config.toml
d_model = 64
init_std_up = 0.078
lr_mult_up = 0.834
warmup_steps = 200
final_lr_fraction = 0.0
dataset = "wikipedia_en"
Each number is 500 + 25 x the weight over its row's rms, rounded and kept within 0 to 999. Layers, rows and columns count from 0. Numbers have three digits each. The size before them is the row's rms in percent of the matrix's.

# layer 2 MLP gate, 192x64, rms 0.215, rows 83-154, columns 0-63
120:488483515492475525478534512509509498519496487455518474522574517469494490511479528529506469500475468476511552565486488504484487484507457478481500511480476523474567481522509500478481483509498501
108:474519524506493517561486473492479506510503461471515467493512463472483497543494517486495503498474514494500525493473492495501467535550488518467512546480523541500545558498487471509487491543460507
093:482498515503501478518538510491520515539553478528500465459491480517519538475473494504459530536502466502492499510518542479506548512507498507467498510525501452510491494515440513510522506466442516
093:479480538493509423499522442511489480508529488493472523522540502509541512491507487505476504499523498480497524505525488471521503478462482470451490476493522518463499566494479529462503485505500481
088:525484518507529510501515509471498487488539531494551559487428509484510524518499489506487503547514504467504511478512557513472459492447486500499503510515533507486494528469508488512481512549468503
100:470497537515507476539468500501479490454509474533522514459475535499456514500531452520469493482486483498506454507479491479453474521497488536534480485442511492491546516502541513490500503506486490
090:547454466483522490507501519497467487459523498461542512487511478528477523500528508472486495489481501458476468478523480539441524509502481488551532469481477495474514526460506527497522490513517495
098:463520505500522440505494529502502503515497511498497489517520534522494486499523504517464487429494477478541529516547475483500492547489451509519491539531555495472480464496477531497511498503524487
091:511518469494548512543507493504501495536500490485516492502477489486523500480508520488529518481473486462474488507489444465485508501442478520506428523480519510500518475491553521540540479494524472
095:503482483507503513532523529492497481499534511511537527497481506501545536487475490484487550490517489496464501501513520542555508485495516499478517518549520474506446489471513500513413504486526484
103:559493537526522517496463502466515474498530536495519495469536451535512528543495511509477487494507496499490493494502512486453528469525513518548478511523521522469500529474536545533502496511517523
088:496475483550491530503481503514518463477488524500524515521489532512573502472476493462493513519471514493529468491506501454530475497477512546465479527512479538462526499476471483481538526481514507
106:547530508436467537501487518521481501469508500514477478549521495526453532499511488472517511468491464501483474485526492467489505511529539492493508542484521508484481509489463543505540493502508454
085:496500469451506531567520498504468490475460509489480485458498506524511538515505496545472494502466480489501509495483488516458483521478473548486508522487493509508479520495526508539498483467569476
097:489524537496528507498527491460501476477477519471506514457505486445510472484506506520518546478473494493480509479528531518536488510533481514474478491508510508508472463456499477537446531538538473
081:538496501525473503536529477501507505520465514529503501494545513520517472493479484470535523505462499466465551518548513493522519436462486497469503482480506479471497461530505481517469484468488514
097:514510502483488502470519541433510472505515532468509482527474485483512479491468503490461487544538471541517514505516479501502496483487519483521472506517465469489510541507534545522456472544491477
104:514498537479501515516503504487528501522534502515488527496477476459495509471483528525514501490518466492477508481509536482489516491502448491508508492520482530498565483459477519448565486508438527
103:530494519450494504467456448495528481536456472483498487475504502512481495494498482515483539513477481528458499496503464464507466509456507503509492501531471528456554475519506472504525489524527519
105:494465540532493520471478469523513476562541486552528476534482501490528478475483463501473478542502530512499489457525502523469470516516529527533496490506509503516530533493500490510514517482484536
088:487515505510502507494524496533508496517468476499477486480493517462473526572476531550500496489495510515458525542478526466478471507504525521546461509499481547482455501480515543498521509467494485
103:511561468505516483528530492500475480490489526488480513487472545519504515495473505501515522511513485518504488535515531531509507529544476525513508523487526463455435457463494488484458521496496539
109:529502490469453548490521513459471495491508515493533504511513497475477515473497491491519482546536451531510479487533511514527521464530504544515523524497460502452467540505545499488476493515496480
106:533478538513500486521529518507546516566499520494495514568532528523474482498513461465527513490504509471493488533504507498548480475502485498539501535512504533517520521454507499533494505510519469
104:466489521476485514525497497485514556473500499511553523499531537482493505499517506529477465528477480499495520464482509487517506507519514507457515489474499448458463497509504543525451513522562507
102:497503523526506498557546503503527535522509511523476534494519491507514495519480523477523450443484516492480488498523554507496476469480472543515509483470475535470524511486512488504479540486553499
106:552532483507538483499502467485518469495475476495509508472537466513499521466516499506471501525496516518507552518516511547470434527497479521505469518507523499496479525550491515534482457483510524
091:460482506455506501485503464503528426505503559496507535527509495499501521463478501473497485497474479488497492500495461499475479454503526483551492504535508547500458497547476490498527487522503499
088:537519512496494525554585515509495483471533483500484528492500513548487503517477495516512491529480456475533527485515531515491500491509505536482503500487445502469456517538484512538501485506481513
080:526538501459494490530535526474533553453483516519525517498512458512495477496500488502504491470515476549463510520477509549505501478477504531503537517513492484549493499502488558480498478501461517
110:503510513485524488453532514472483489472492480436516489517530505445459468476495488503488494497472496537461497488492536570525474483481493495446493483520527520522488511543509489491487520515502506
115:476479445463479530528522489490515526488498487529479512526537460491536523499517467539507516532523462499507524522506511495503528541513506503456500505524519470503514562529463488522494513522465526
085:557517517490543543481512547468489485491542509473520485498527491497500489477473478468497525480486500495500490474484552543495495494485458507513517497457473484489478472498522496536452510524473545
112:509541457517496526532545473457544518551522476497482487492496490482539502472489517505483481534545479481469507509487512501509523546530493509539471492522519539488539515510512505504514551501474505
091:499532542458574524521492516515459506503498508514512452498486487510461510475494484512490528445506500474482505534548485486516531485480519519529466464515515479465512500502522507531528524472498501
101:525485481504481531484528495478500512530572461490549490498480515519508550476482472474461464512520497544502520526491531466439498526487495487509491477528508513520478506532478535529506501507497512
107:484462528464512508488509467489472477506483491436484516546511509491502501496498532500486537477456513534531510513477489496478501500443495515492484490559517476505543531538511520474494483457496465
118:446487511456502501481512540493513497520526486496492527504431534483510512504500490490472492534500480503498506515463492473538495478508505521465465535516529527434524485480553467497488516471511495
103:513488504501483508501451500522537502530496540479511483491498520532481494510512488485524471428467493488485499514500460482531474558503484535504464539494512508466531457502461525462500503521482535
091:496488498515516455507502515494493496482460499502482502480495537503495532513509512495475507471515485485532505512473504513475544602468491508538461514479487488467481476506507536510532477487561492
105:505499482506501520498519504464548509526502503496494510493480457461491498519468524524441514520487545505471490432517517510499450509536512507547503506530518468517505528505470513490530546479474518
106:483476481515459521472519500495467471477496434517493502496482485501539495529484514514512474547507484496479585479519506521472547524497503480520512509495524497465489500499524506535507505547532519
089:503491527458496528469493492481491462508472517432487483511499485510525511512519525494498502459473494498471495464530494511464487518491471477452486498478508454480495477451443528445515496511488504
100:518515480454499514500482479441484498510474502493506519489532516529440480480493501497496539529492489519474529493533470494482518445470489513489506535532482511479501493480445533485503488529526555
088:496515486505555495488486507480498493497521528527566501523529452494514447488521494487518506514503447502516515479443481524494501481513499481531482454436517490488506517512538490536486502507524488
099:476491503469494541495465479483507528549512487508536548509504509499491490463513442495468534524521525495548508482555496476480484489514510526503491459474519507500520504471522506499477541508481447
100:497462496507475496541471511501536535527502473529523492517482474507537458487538515503454538536490477461495513518479454494488503504482533426509486480498500467492494517481513483526542513525487500
105:506535471487523488538530517484512487478528557487500461474519496494505529496531497520468494506513512509506528515517507539486509533523470498486543544517494474456524513434507541488483466537486504
101:467517496523530492503529527469512507509510512476493503525482485482530498519526539541433510520481510502465501507534509539510503523450482481509490486540497498498484520506475512584517493483545482
093:515499492460503489493486501489542485490519501448523502512478490526519523530529517559505520490530465436525499522501475488447490475513530493513493474465440501516492524494481520519479520461519515
107:520496462432520502484521482491534495522466506503502489537515491526527471462466493475509497473476473485447518530481532524525528496437504511487497510502522505508517492529526512494484531462473459
102:500498512478508490579535521499539492523495486516458497538453510465518505486492462493483505484539516500507514511501461503479485481467456473484524515472512489462500466465491515452541513507521500
110:483480490515506489514505521504497442510477464490463529521500520510490499520540496504519461526508502497526496493487515505526506514445524505489516575532541510447518491484503501487522430514529514
096:525514467498503487524481485446511495509467480522457515547553490543506473508495494478521504505501503503488519532508514553498495504484501471516499549473489531476530515529433495526533519479515526
098:528510477486552541506548511471498508480521502518510491504503455493506480468482515484523483532484493481481472488496533510493490430537513463491475500491491477519514517493444533471477500444511530
122:450497480503508526557560489482492511509495479489458539477507503490557456517515525473470505511483497479502516532521510533518468509497490523509540487556502509473463523481501472520488483494524500
117:512502500487496517498516533460506498504517567537563489529525523493481514501492464492501477509511492520505487520514524533537514469507476510461489497449510498465445518491530501448454506501486510
097:491476512472542497475499497548485494525456488479507470458475535480498484491496522483459482504502481526491500503502480452474518547514514511496444515518495515478545492525475520472543449529509488
103:475558504483528504443510561502493486500516526506530477505515500508478514461485518503475483432474445504535507497482507491496490518526476507531516488464514533488505507513488503492494515566504514
094:482506471499511514532516492475508538524509475452507522461477524475532485492499497480522470459482516479517468510487517484518479536481468477503420511541482464488463535516475468502510513492520519
110:498486504500513478461475483478513498513483501480536490523546526502475484506509515437502511465535483499533533493487509508440538505523532520500482531539573467494510493520493483512528537503492479
100:502508506556485455510485508477496483489518461499523512547483542520524479522504461458510533507493536461495517498536482466460479521518505544484488513509522511495485534521491517535496488442526485
101:503513442491503466501475491505497504484493473457496495429466494507515506506512492473511507517539488464529498522517474517519472516454478519544510485487491477472525517494547512515507465527565485
090:460517492485523535535529512538541500551521512492490517519490491491482506519469489507532508496526510458509541434508470492531444478500470538501485531501481478554492506511490531489499504525496499
094:507509521492530475506498527489494531479474511494558505524507454483485470484454497485521476464518511506513498500499519521515463527447498480504511520530502544479540489494501527437485438514473498
095:479479505482492489489467508502522510548513445487494567507508500493548502485522493493502477562528519503527517497518478450508499526489478547510494507517477518463484488529492435499504480500517526
100:502495493492520527545545548482536496442490480534519516504532478477500513532544455476523503531509511516509516508495525539469463486506486473511553483493482470512503531487537478515503511516507468
099:474490465511512511522492523494518459512453532512496520517563515485511491492464483499515453512479499524512502500523501528483530512471502512497479487509529429500534499540485465482468515559518476
095:535514482494488510476514545502532469481543497522502501536467546502508490507517525481491500453505493452529496494490530508471512527451554493504495538468491459488493483541479493526522495484518453
101:478478518467510509497546495521530524467518460471524538508520482489498520495482513538466490511494477471541483535521468504505478552524506540487486507520493534447508516501501440513513481469499469
099:539485511480496478515519498498504496546530497512517479499498494509552552484513499507480493527521493485519536497523472481496519495507526487522512472463435480531496514520496493529565548494537452
112:526497531514495521531509496464513502493513560509492520518500453479503438461518489513485506539493537533514475497551523499501499469482531505533527522526510509493505484491460474501490533508527560
# layer 2 MLP up, 192x64, rms 0.208, rows 83-153, columns 0-63
113:487502573514532495507507497518531528539461480538479441521501537483513499519548509504491479466487483498505538517441497514500498547511486493512486513457499475473503520509485544484496505502479503
091:504502510485516469525519500510423483484490482489463481551512431505500510509472492491528523442478511517474526483481482478502474527521512486474470513476510517507509539490448493502490492504475465
076:512524468509542531456506459461499460460457495471513508518462489513530487514466458531496479519504487460478498481492461470482463456494477481503481482489525503495488512455499511486536509503484523
106:500531470512498535488498561498504493504483491490511500506469510482446495489515508470523517482447502494463492522493501532470474527489527523544539500516499486528508430532496478561493523492485510
091:456509482506492516543479472465516486564545476510464514477559505499535492495498507449465510529470510491507494473462495528491510505493516517542527507519469497489475474514502517519481501466529522
097:508531479527502523504491494490491532507503479599552496448499488497479489469525452511488512503515513518530460528521502493485499493524546515509479487485508507543525504520472500481488466516499471
101:477426506505514469503437504494481506495485516510535505495482478535484505476535484472509531523510548494536500521497488530482529482518511501540493500495499513473548540505531496474448519492523471
097:480524527504522490479490518487521516547496510566476477521509504537530463492502477511540491490550507472495502521583523509532530510519458476503499544506533506487490509487481509499512515490473513
098:507512503472462514508485523508498469481508487484489508546534528466486492509498479516479493517509552535559495502524535561509511501541550468513545519517478502490465485490497465483464519522480502
092:492513503510511457475487500474461523510493490472450511507513545536509485513494509523520516481485468498476518530474447496478472503442505520471499459499528471499510488537516511558492539522509537
097:506449510484521506515547487507486520523535512532533485499468509485495535422494467504503478492492469494507523473514492496515485502558446501466471478499503503538493499523495511479549488473513473
095:493502487427508472495515518493478535513543483494462494477486451495462500512503507527489511516509500488467490521494489551474535495540490484502520460502517445555483529516520503543480491484513509
101:502495501528555490486525560497514492489516499463469486478474510519514501503476517527487477496499514503464503533532531546522488471476512538503472454487474461542475495503495463488504531487516557
086:518496481492496501506521544458471498532516550458526493506519467488533494482521480519475529478501506489468492504494543541481514463485490473468532513491517492573488485457505486537516475481526513
083:512500546461491544519523498516561484495457510470529492481513505534494488511536490498525526493544504518498483463499538500513493533550507514545494527489494508528510459476529540498465493524521494
098:512523510523482500492537479487499481489511537486539511479507502473493514515471500486471485478495451476462512494492520468510500482546474483517500485435450530453472493488548490476450504471494532
102:473511442500498512502517505491484489526503512478495547492461548488511494509471540492530512525484527510511553509503466496527501496455490524561505511563468517501476493521494526484474496508521461
105:504542503502464513508467470507485513497502509526466497493516531489465510504516521487508465447503478500486499494495511485502538510467485488543466500484487494463562487494546466484493546547562501
094:501497467496505514558509509510506486449493488509509509547524515469489518520537530473546529489544545484503474493506554534473517474518521461515554508488489473522497500483511510514471504493481466
095:523513458474482473538550519474496508481468497503471540514514474511486533540507539474545517515502513509512514568526480517508559496459495482476513511489481472469495506534500484517509507494503472
085:499513489489522518513519483540507470509472469483497487462466516478505500548504514522484501549480539492481504546462529471483487479532524524521475528460480549428490493488508468507505493482494512
089:497444504471487530519521522482521490470552498470507492519527489497513490515516479504464497481441528504497505458469512481491505514441486550515513472501497535489546508489493538534501459529508498
100:495472514530500506507531516509503494523492524460508527461472518505518497490549478472484528517494518504553460477478464484492516518514521510523461509490531520439486480459498467467439489486478494
114:486518472520495478529483505488486470455512513502466501447489498474531499495509511527478493516508527526535529509539462533426524517495512475536525495514481448458479466485507486507511490513534490
098:492476490473466534541491508491561547478478465533515508487531498492509453517508522482522478523498489461492479469546492499524525490512472501447487502469507487496493543466540513516488522508526477
107:508524502514533485542546507465492517537517534505486512477506515515537490486458491531512473485522525484497507478535527479482497441497480552544547475491500526495490486501462455510489524484519473
104:514508483500496492460477516536523474478460490501494482514495487509477495465450476499500518532529476504496539473559445475470508479483461536495452511488482535509505537541483485528505465508492496
091:499516484543483477513530514508476560516483451506541534492509482474502450533518484520496520540501512501509528521503557509528501528507503517462527505491534463498536493482462519531476483522488518
103:479485469494522544543491480504512482505516481443497506534509496505489501512437486489470514488546452489508518465447489478483485506504469514520500515530489543500516508497541491488454503538473528
086:462455499522506514466479464532457469537514496465460502485488552502486543500493507511506501527445529473542512486520494465517504526518481479488489486487523504475489516508500462515498523479556498
100:502485460490457504552485466542496506528513550553496531459492496528523530481522506468509541488523494469505519487524485440487507511492483487513496516511471468465499478488474511506456472490501515
095:508565511528501502492468508540511466515521509502497452509521520470494480494492510489437462516501487493501481530531466536541487514508473498499489539494471519534520516536460528517518537469510517
087:464469488515452466499487467530497518526489468521504510527529488466467504529494512474512480528474510513489525525519442492511498480478516496490464504562466519530508528533466482491504461472533506
092:488491522548475426520531527499490471465498548525492550513553530537508482515513496526492522482484514528494521518524489562496504551522495479503509509494496526493494505496505507531516480480514491
098:515479482496474497462494468464548482492516520466492503531500507485525495502518486497490491531520447485484455444457536509521492491524528479449498523439509503514488501492451486514509508528469515
095:496490516488518532502515522512504509469464528493467495544522513488506512488510453462481512491537500479464487491498475439452512492472495499509436483496474501561463493480517476526528476478521490
098:527459496495491538516487488480482477516491543486470504551487479500497511481547485494484525475484543494495489511501475487465519529491494516508472506474462463477543480500483563477545524454515522
117:461477503477457501551491511489511508496515522457469554485502519486485494496481460545515501517505506452469510495509468468514503477475471525503500505524466503490459486529510449512463527482516542
102:499476490499539492492493493495517482494513486500496527485508491495490462510502524472483544524472493442503492470495463471482511457467488486510509448485493491470426503553462512504494508446512465
077:516474499507508498481542469526483472527516477484486510509455492493481455479502499478491547468502501547490493503477495513516447484490506561524485493554496554512532483525488493524465461483506517
097:488516478510465465510484488495456524524479494496447462486468508517485498532478520510487498501455492479484478457514513501517483505536495540548463507479542484466501524501487514454559500487532509
109:495485512530445507524505526462515492467495541493547520491537491472487467453519514470446533471506476479490508503477467528511470456503463483525504469532517496502476466523528497499520516499509510
090:518530455532482475559480494506525519460539469506494540539515460487463511468471480535484481546506516508495490531486517498506509461476510517562511498519497515524497501505543486514508492510519519
102:505533466483502511470500467500487497540481489494471539465500532534472492470513510516517516474524471486497553517484480525517526497458508506513497554533519495467501522473434499480523455513524505
106:508466530468449510525521481496497484459495497445494524534477506494463544518468492514511512483476500470486479497524521487504499459492528514472527459523494512535513498478539508493469539533445499
120:474500499486533547446511469509481512534529472511521510494475496504541519485456486521501507530533481517505475507526499493464493527527517505481452474529544512541508513530454464484516505481460484
106:473499481531504519506474532545484496535521538513479496498508528501474510462456461524473480490518558497513508482521437502516513553486522504553498487510534481499521507498457493509493515478518474
112:502514487542482533521546468506512517580531460496495496461538506461492481445460501493469479498494527530483505503488500502499491503493480502538489525511523502507496478503470540505469502490475544
096:540511509453536500491447481526515485504464505501484480512517492489452500486506474479538536500566478503473507463500480520501492518532492494485488514515514548498499477465502470445474456514509507
104:506472527474533482493493489505519488482500509511551450512466493529510478527532522507486514506523474480548462500507482500475532520519535495516466481422438516519473514492523483506480496508519497
108:480459552516503495529491488508471502462493481485511510484500527442445483499508542552499493463509423485527488474457500470527528525493517514515470498515499533480507505500505512501493505525498517
122:487483470489499472511499494464504473491517516477498507477468505497550544503544484484478570510543505468535513484491497508522553525492493473499520513525527462477452478488487459530516479516487516
098:500540476492467509504526494532496484532515449505510487506483551498482451489486512500506480477468540484505518494508496503490486483480500462529487468516511549469491471512463515463450429493509510
112:460498530481474510499511508560484503495545492492520519476472504459490542506537501525469476487464460489523503495486499459484459496502514518488525464531508470511495472500555515479490456535532495
088:503526531510507492479466515486499495499515498490499433501458508540465481504502483529451477452505504524519498544497514497532522537484495557500511462456509514464492469490536495516499531520469483
089:531482503509520472493476534524486527518528493511520479501518502490479458469510497534490517488483515479513481473501524550458507495534469480490465522498488493444572513478497485489510542448472515
099:508499485509524501482522522501486517557506516529546484505506545496499510479463451483493476505522477464508536508456461503493507473492443528531507513488514489498489514495534496479468485539451548
092:470501502445524505492488534514447499492523526448501490505470493492494512517488485466467521500548502511484463475511485525492508506467552502479541472488467481511504472477504474496465492536511558
102:478535512483467489480493513531504511494504472484492486553471484499480491516517515492489490482533495478507472506533476468506464500491556478487516442527477466517559535489544501501506439511520488
092:483497481533478508514497494503548542541472489486496506517464497548498507470502476511482524549540472500472507508517489494499485491521447560505533491528504529534488506525487524482475493472466548
107:481522526509530495532468463511509520504553488480461459470490524489501511483499516498485507444469499479503484496495446483466481529496471506539462463473508527526512490485495471518516534504517446
106:496532506502503499495526475534490500536517542518510521492505420490511494468502522488451467480496487479539497504504509546521498501511475438538486508518479514484477473475471540496500470494474537
082:521497482493499499454495449502476484477497444481488469430465488484473484489469498520520471507520507504498483489517491504550466495474485546515544454498494499511531518484558510497509476505507493
090:497537526527471503497518484541475498539504493489525519518464534480463497514512534503544505498471513487505538454504476440523447473465496537525486519479485483527501470497514517496499480546519489
091:496515504486489523507497486501475529486489525510516521527498485561480543490483461521502495553485490447508529495468508524513491488541477505476452519548561502534517477542478513515494519499523508
084:516534500499507532524502468498478507480495510472463462502489519525464485490507533506503512464451527531489473527518530556502476465499521485479517470531538484515532526501451548464526501489491483
103:455457508560492509514510517495509541530491505523519501536496521489475486498547465490536468532531518462471523471473525491558484491509481496485479488506535513498533522525511503487546514474498490
126:517501495534503519517525515509481449474461532514480517512553500501480493489443500521527464485501495530489525472497492509484538530478473519490480503502525451502525470530497479478462481566519489
094:535497472488482479495534549488539478470514501490512506518470567510512501488488495495466512463516526472511500513493541477473490518429501473534487515476495486491510482548495477501514448506505466
113:529513497492469530530497490506452505468505530526500473528515530494487509495513462491532498508466517550476479518480529528499468453484506500505526514499500471567474488520512535523488500518512566
097:453523442515502487523481512453507482463474488516468549487492486499480484523501470469506524510481505458476486516524480543486512502467491490505484508507538506458514498486494442497463526453518501
# layer 2 MLP down (transposed), 192x64, rms 0.213, rows 83-153, columns 0-63
103:516479518538521515446497448515535527525444505528536491530509531521519484507514558501503456460528483479487520519465511524511508513526485498499484466507495465469518478514535486503505486476478501
094:504517521544457482523505496506545498514511491484499473486448537492524493466523523560465505501518524494508498464476454481493534464497501535476541483506486529520492501518546468495479513459484498
080:502481501455478466500530533483519461487512512472520477478493476529493527427495470529518472524514465472450457505500505498493509496495524537488463505488479440486492526502473499532519493508522500
115:484486487463475454509509512518491503519493475470547480503535499490520508496513513521512489511469476529503508527503460529463430489509561515507463513503532469478479461468472494525524529485509475
097:488525492483480498520552526487553445534531455504480526454522473520537498490533479453501522520473461501489489517471522499484516479481504495507496549499513489475502463502490511507483530486506460
102:559517482524490505518493480514523546537467478482500496512539480522504457500519512494518529501518497526482521454526500485504522471516524505462539517560520483531451481504487458510466485478504492
094:512477459517538531518501502497478502505472466515530496496506501525516458515545499462504509496505493496548504460532514483500511520543540498510473489526504557533519494540523491524438505493534472
089:478504486527528474503464495526511550509495523492545515483505492500513500526524531494528496496528519554498492503478472505521565476527490501443491489527482475492503463500483487501515532453442523
097:474481504445513501494480473473516469469498520454504520498530467499483504517503486443509503510518526479485510546533519511520507557469532484508538516498501504478535466448469499506469520516492532
100:507538481483464490517552509485553501514454544534508493527535461514542493492514473510500537488471455522471494477498515497493526459463513521503505503506507472468479542523477508532484497514474485
110:507520536536507473523478527473523494495518533456506518526538489483502540482528526535510480541491500496568467469482467453458497480504507476515529495485496505450507531526501498523492517510482506
093:488565558504499507493512477486535506499500496487536513515484508528456537495490465478504484557462482465482502525517523547488480481476507524516468480528503467455498516502465473496519521505496476
101:492548540437492482508508529503473481483500556478495510499540519511472507496506499489483517515502490501502465513548480516493449513504518527469489539449484482522498487461485522513561515477508499
082:526517526524510503453502483489533474464450515520465510497516573512513523536492490503497498507459498479541504489507514454498513513530485492533489536532453497512508505492526474454504494535471488
097:550515463527514526480466437517504475534485472524496500486509500531477491524524541519508490480529537487510532527528500512493485527541517523493468507517464521557458479517531497506478502503512494
095:526491502547468552514502502546535510488488493469506530481499501466452449536513495523479482545507478491501505508455452501530511519488513531501508460464529488510468512490516494450476496494498499
100:500476477526503520504474465545541543482490464541504549485511508502487505507490532520543503491449529481507509497491514474504530498486485515474512521525531550494512448506491438484505518469501487
103:512495508516501476500484527507469486505486497503503453527538516533529524525500492500493436473504538493509518519497480518456478485516561522512473499438490538479457502494526501487510482516560492
093:521534476476451527507464479465507475512565515494507505522553479516477508466475485466518507498451520497524495517516461489483445513479469521525497521500475505488493477527484526534493479489472511
105:447498544495485482528471491514506460508535505526558484492484488517500505487463503495529475556507515501501490495541492504460464510505554508490458523491530490487508521460509469506517546510499534
092:451499482501481496433492496516519531476479486514470485474497498500537498519492535482501501440523523539475506496515501493484495449491480445477463522476501516482461493472473527523468491463522504
109:536530489491522464543532513457479461509485553491502510490474514544504527476475455492539486500501486504481500524542549536525465500488481528537514492494520493471502492481489489461486509519467516
102:499468499530568490520488478480486509529471491466473535495481482494503470484489494511499544473528529472498514525497499494495461525522441506483487484498440535488539471529500510538465523492495490
105:458536473496511500518528511478435523485475487506510502474480466494511517491521500501490482546488475510501510479526513515433514533480540502534504511504529468481537470431483509521492503531508494
097:488483483484517493498508541492493517508499539526464483522457438507484495504513515495516501497568523486507525509518509527491488505533504492511516487468440492564488458556494509491498527469483518
096:488506493551477561505509522471479512507509505497498493474498508480505443527490489532481482489526504515499539470525467481499537482552508522481508556525438502508529488500505484518475519490473461
107:495504512525518487509486492509464499460510488480540493491450461497520475533486503496467474529549537487518560517471479501449495514471511532475469500479484540520493455510518503493484501464473527
097:476524525466494475522514508486501465505490566497526514466480482513515525457464493489512494543477489462484461559492499532485470453470507509521483497536527519481522508504474496480511481541485481
096:469471490497506550487506501496537518496530449453481490474501492490519491512484492463504520494551486478533484524458497517484452502500461465506539513499531524497528494500516488476478516506432531
092:518472495496496518558504491471525520513506517493510485510539490490487519467438523498512539500494470461494513505539510512469412528483509505511451494471491486487480546469496512502507498532506506
100:496502489493484483515497514548504469531537556523493492503534478534540513454518482456521495484487449501515487571526495530515462485492536502500466469486507471509508511494473497525473510506503523
102:490525484493500484518507525469510470488526491471507428515498490494475481510472519491504492530495538530462536436503463470455473518493531537518521520504500508476508504500458549480515492472478488
082:454537527479492456547484470513528507458491506509492502498519478471492504504504465508517533529446480539468541542524464510500506495497535529533480493521520529522477510484485482500507500514552491
100:494520551474511473505496495493465502506461543466460490532488467452474470491538524505483495499521522473500496501519522530515494485494453526531531460522492517437457523507501489487479501498494468
104:493507533458506515474480494481474459513514550485535454511479485492508501467479440492498513504517487468485507526516523533542458491458493479541501494456507503453518503509485513500554520509498514
102:489522451490482517540422497563508471464528508475489454490506523492489474464485487491513502481520517524503518505508490494507560473497482503498515483474533512470506503480478512496487530447512508
094:514553502520482510463498467563482519493430518515494502511484518482501495521514539469494470461507491480501480467544481517522485521505484474492517483511495524526474478518520471539449489484481478
110:528441492505470501522507477509514505457540537448509539488533502484524492487509536494486527544462521479506496454488508469519512515534512485504503463485537541462469523529475489493508490492521502
104:508541543523507471496484522487511517516474534504499498570499539505502525493516473526451524498524510511470465491516460491509419521490519521524482481525524464499513533483498481471496495503483500
073:521527502480450536498510528505450507534509512510508490471496481515527516510485489504490483468545478485496473486490536479509465459510525536518504468529440514554539511471516481530502492524525522
105:501512499477548505473499488514527505472504515492486511543502501479505480502553485497511502488538519540493517546457444489496546492507497483459545479499494538548492479501470508542452488496518518
115:496500482462524488513504515534563523496527500517492462522513505469441533492507532498527482519503490497526490538533461515494461498500490494493509488489466529489486492467430522456478488480466506
095:501510515489495477548538533468498479474546465464538517510522499505506495489478509496496523501489475492521501522471500519502503498480505474504465492482527533492534510443457544451558490525525525
098:504513493541502510537493502505462554504490541526466542509460509502494515488450521531458494466495514492539512460486486486493533519478479479492499547504508484466519468546547511488485483486518509
104:491478561457487480523518490487487497502501483503533505503487459487485531508533461512506500479501485462461464563508537508498473482467508486506499509477507484493522517488504487466467535570498469
110:520491506470511536468502455540530513556474507509489507488492510481499475468474478500474552494515479520509514478531491464530510477496490470475504473532544478520523498509490479502550499477457450
110:483537513524515504505530482498482530492501491472503474496494492443519520488505483458512468507508520505517463465493533442474530473516520571532517521482503517510490490533470501466472552500523504
101:549518513530477500512488488465528483521505512490465530466537540526492507470521465509458483528494500516499565528509506509489492516498470492482521552498523504470504462474516525488521479534448508
101:478520474493462466502476504501450469530533496473518465496513480481494514523507533488510533509490481508542503491495530534508485497450515522522523562455528497550510510483504491454505514523522532
101:483482498491473498426478481524457489499481509528463466461507502532485452498516473486466508501520517518500483523488490488541519509516493487497547533510510564534509488525533499528498467511521480
099:488518505478469470499487487476534478494514522510521499497497521520476507448528453504522558497528467502506493491458490502523491474454563515464480440514508528506488480505469491494490508501516545
109:479476478484540500545519486484534487510540547465505458488470502533528546503516484544499542490502482463507492501527526499503516562480499459518508527513509498471466519483516486509494468519528511
102:494491463510520512556494495508510559536547485509527513485493527540467480480474532483507492538507482519479500522498486475478469480467493513527482517511490540480519478503495522496457462465473448
112:455501562459509461546523524494490508512523488486518528480515502527485536480553507508500468512502463498498505526522554488498445522504513507510484460508500463500534510465508493498535476519500515
098:520534541493462530481493490484562503524536523521513479500498500498518494488471497496471506524455463456469506495542522534490465482485507482472513504493514510459550473499488530490474502459471472
096:439507502509509473549534501480490479524496497479492513492538482499479493508539537507502495511508496509477504543502566520546485488484480524522485463552539496474470530497443495505502509497517473
106:504498500514465491471504498484548550474527496469495507522476486548489473494465521525495509441501508491494571519484428476545488494534479484489498486497506484497491489470543492508502491492488514
096:494476503513470542510503469482469538546472530521498508507456507458459493484531541505489512503485495490534495472539469481487489500499450518498524484533477490523483504570520520501525495479493466
098:495506517499518452512514480519489452499464489495473462432555470474523516522555488487539500504499493553486492515504519508480523473474515529475490526496495509506503525498478505484492481486551467
091:493521499501482524511521515502466487481523473506557510487538468495496516508461531463499525495501515469528518475490480526506461550499532476499454506492538483509525471487497471524563506511541462
108:523508514493513476470490532487480482498488475489523534518526493535469491459497460518507529473499514503486512506474476433472491525502507490482495547452575515506520472481458493538522515497499504
103:516520500485510463523514461529494465505465552540536494514507475480489506457508501486491466520498447503502507572519519541538463494472514504515492484521490477500480473457464497477499499506483494
097:521456493509487530464512472480488496547463432530513472520516518489483486548461525511514503489503528517515481448478528509494509465516545491491518488511504535534488479518501483457501480482475517
088:514491515546520519455474500511509480478433533514525497489495499501525490497509515503501478469491531506460491494502522530479564482524456486487545515494491500518446506550528467480471504499514480
091:519489486540493493476441457500480501488508530450475505476486567451480508474504519494479478485521491470505509525543459490495480483471487516511522490489467531517481490493493521538543475518499522
083:463543511494462531514493525532480489519513470527500521510519495532533512487485511555541519506466512455511502516471507512491496518512478496445448497472474480454525487496449497487501488496531476
101:460509498516460520479470429511473567533502503479502508487486517494501490519494548499509476495525521488495504509560487493553498471537472498483472486529471490470481475529518520494508523479495508
122:532449510505458512511517483489511532490503494495513498512455521510493479493455544543492538438490502545491530498478475459503534492510476467506558476518461526497478505515491525506479497500508503
091:538498464518483490462520483506513517504505482503478475477454547519487478488518488508504505437471522523496506466472494473451524486516448480460536540491457486496521523485508480514470475507510481
098:503538503485461495503479429497440460511523510512499520497513530467460525487538502493526537497496500490497476511520526510513495474468531520463516494533505474523474470514507504528459488541516535
103:478493527488535483555477515474527458515515500483501524504462449494533544469492509508509496520481513446489519510536492513484470495469562496503484489453469491498503483483500461503529532497481474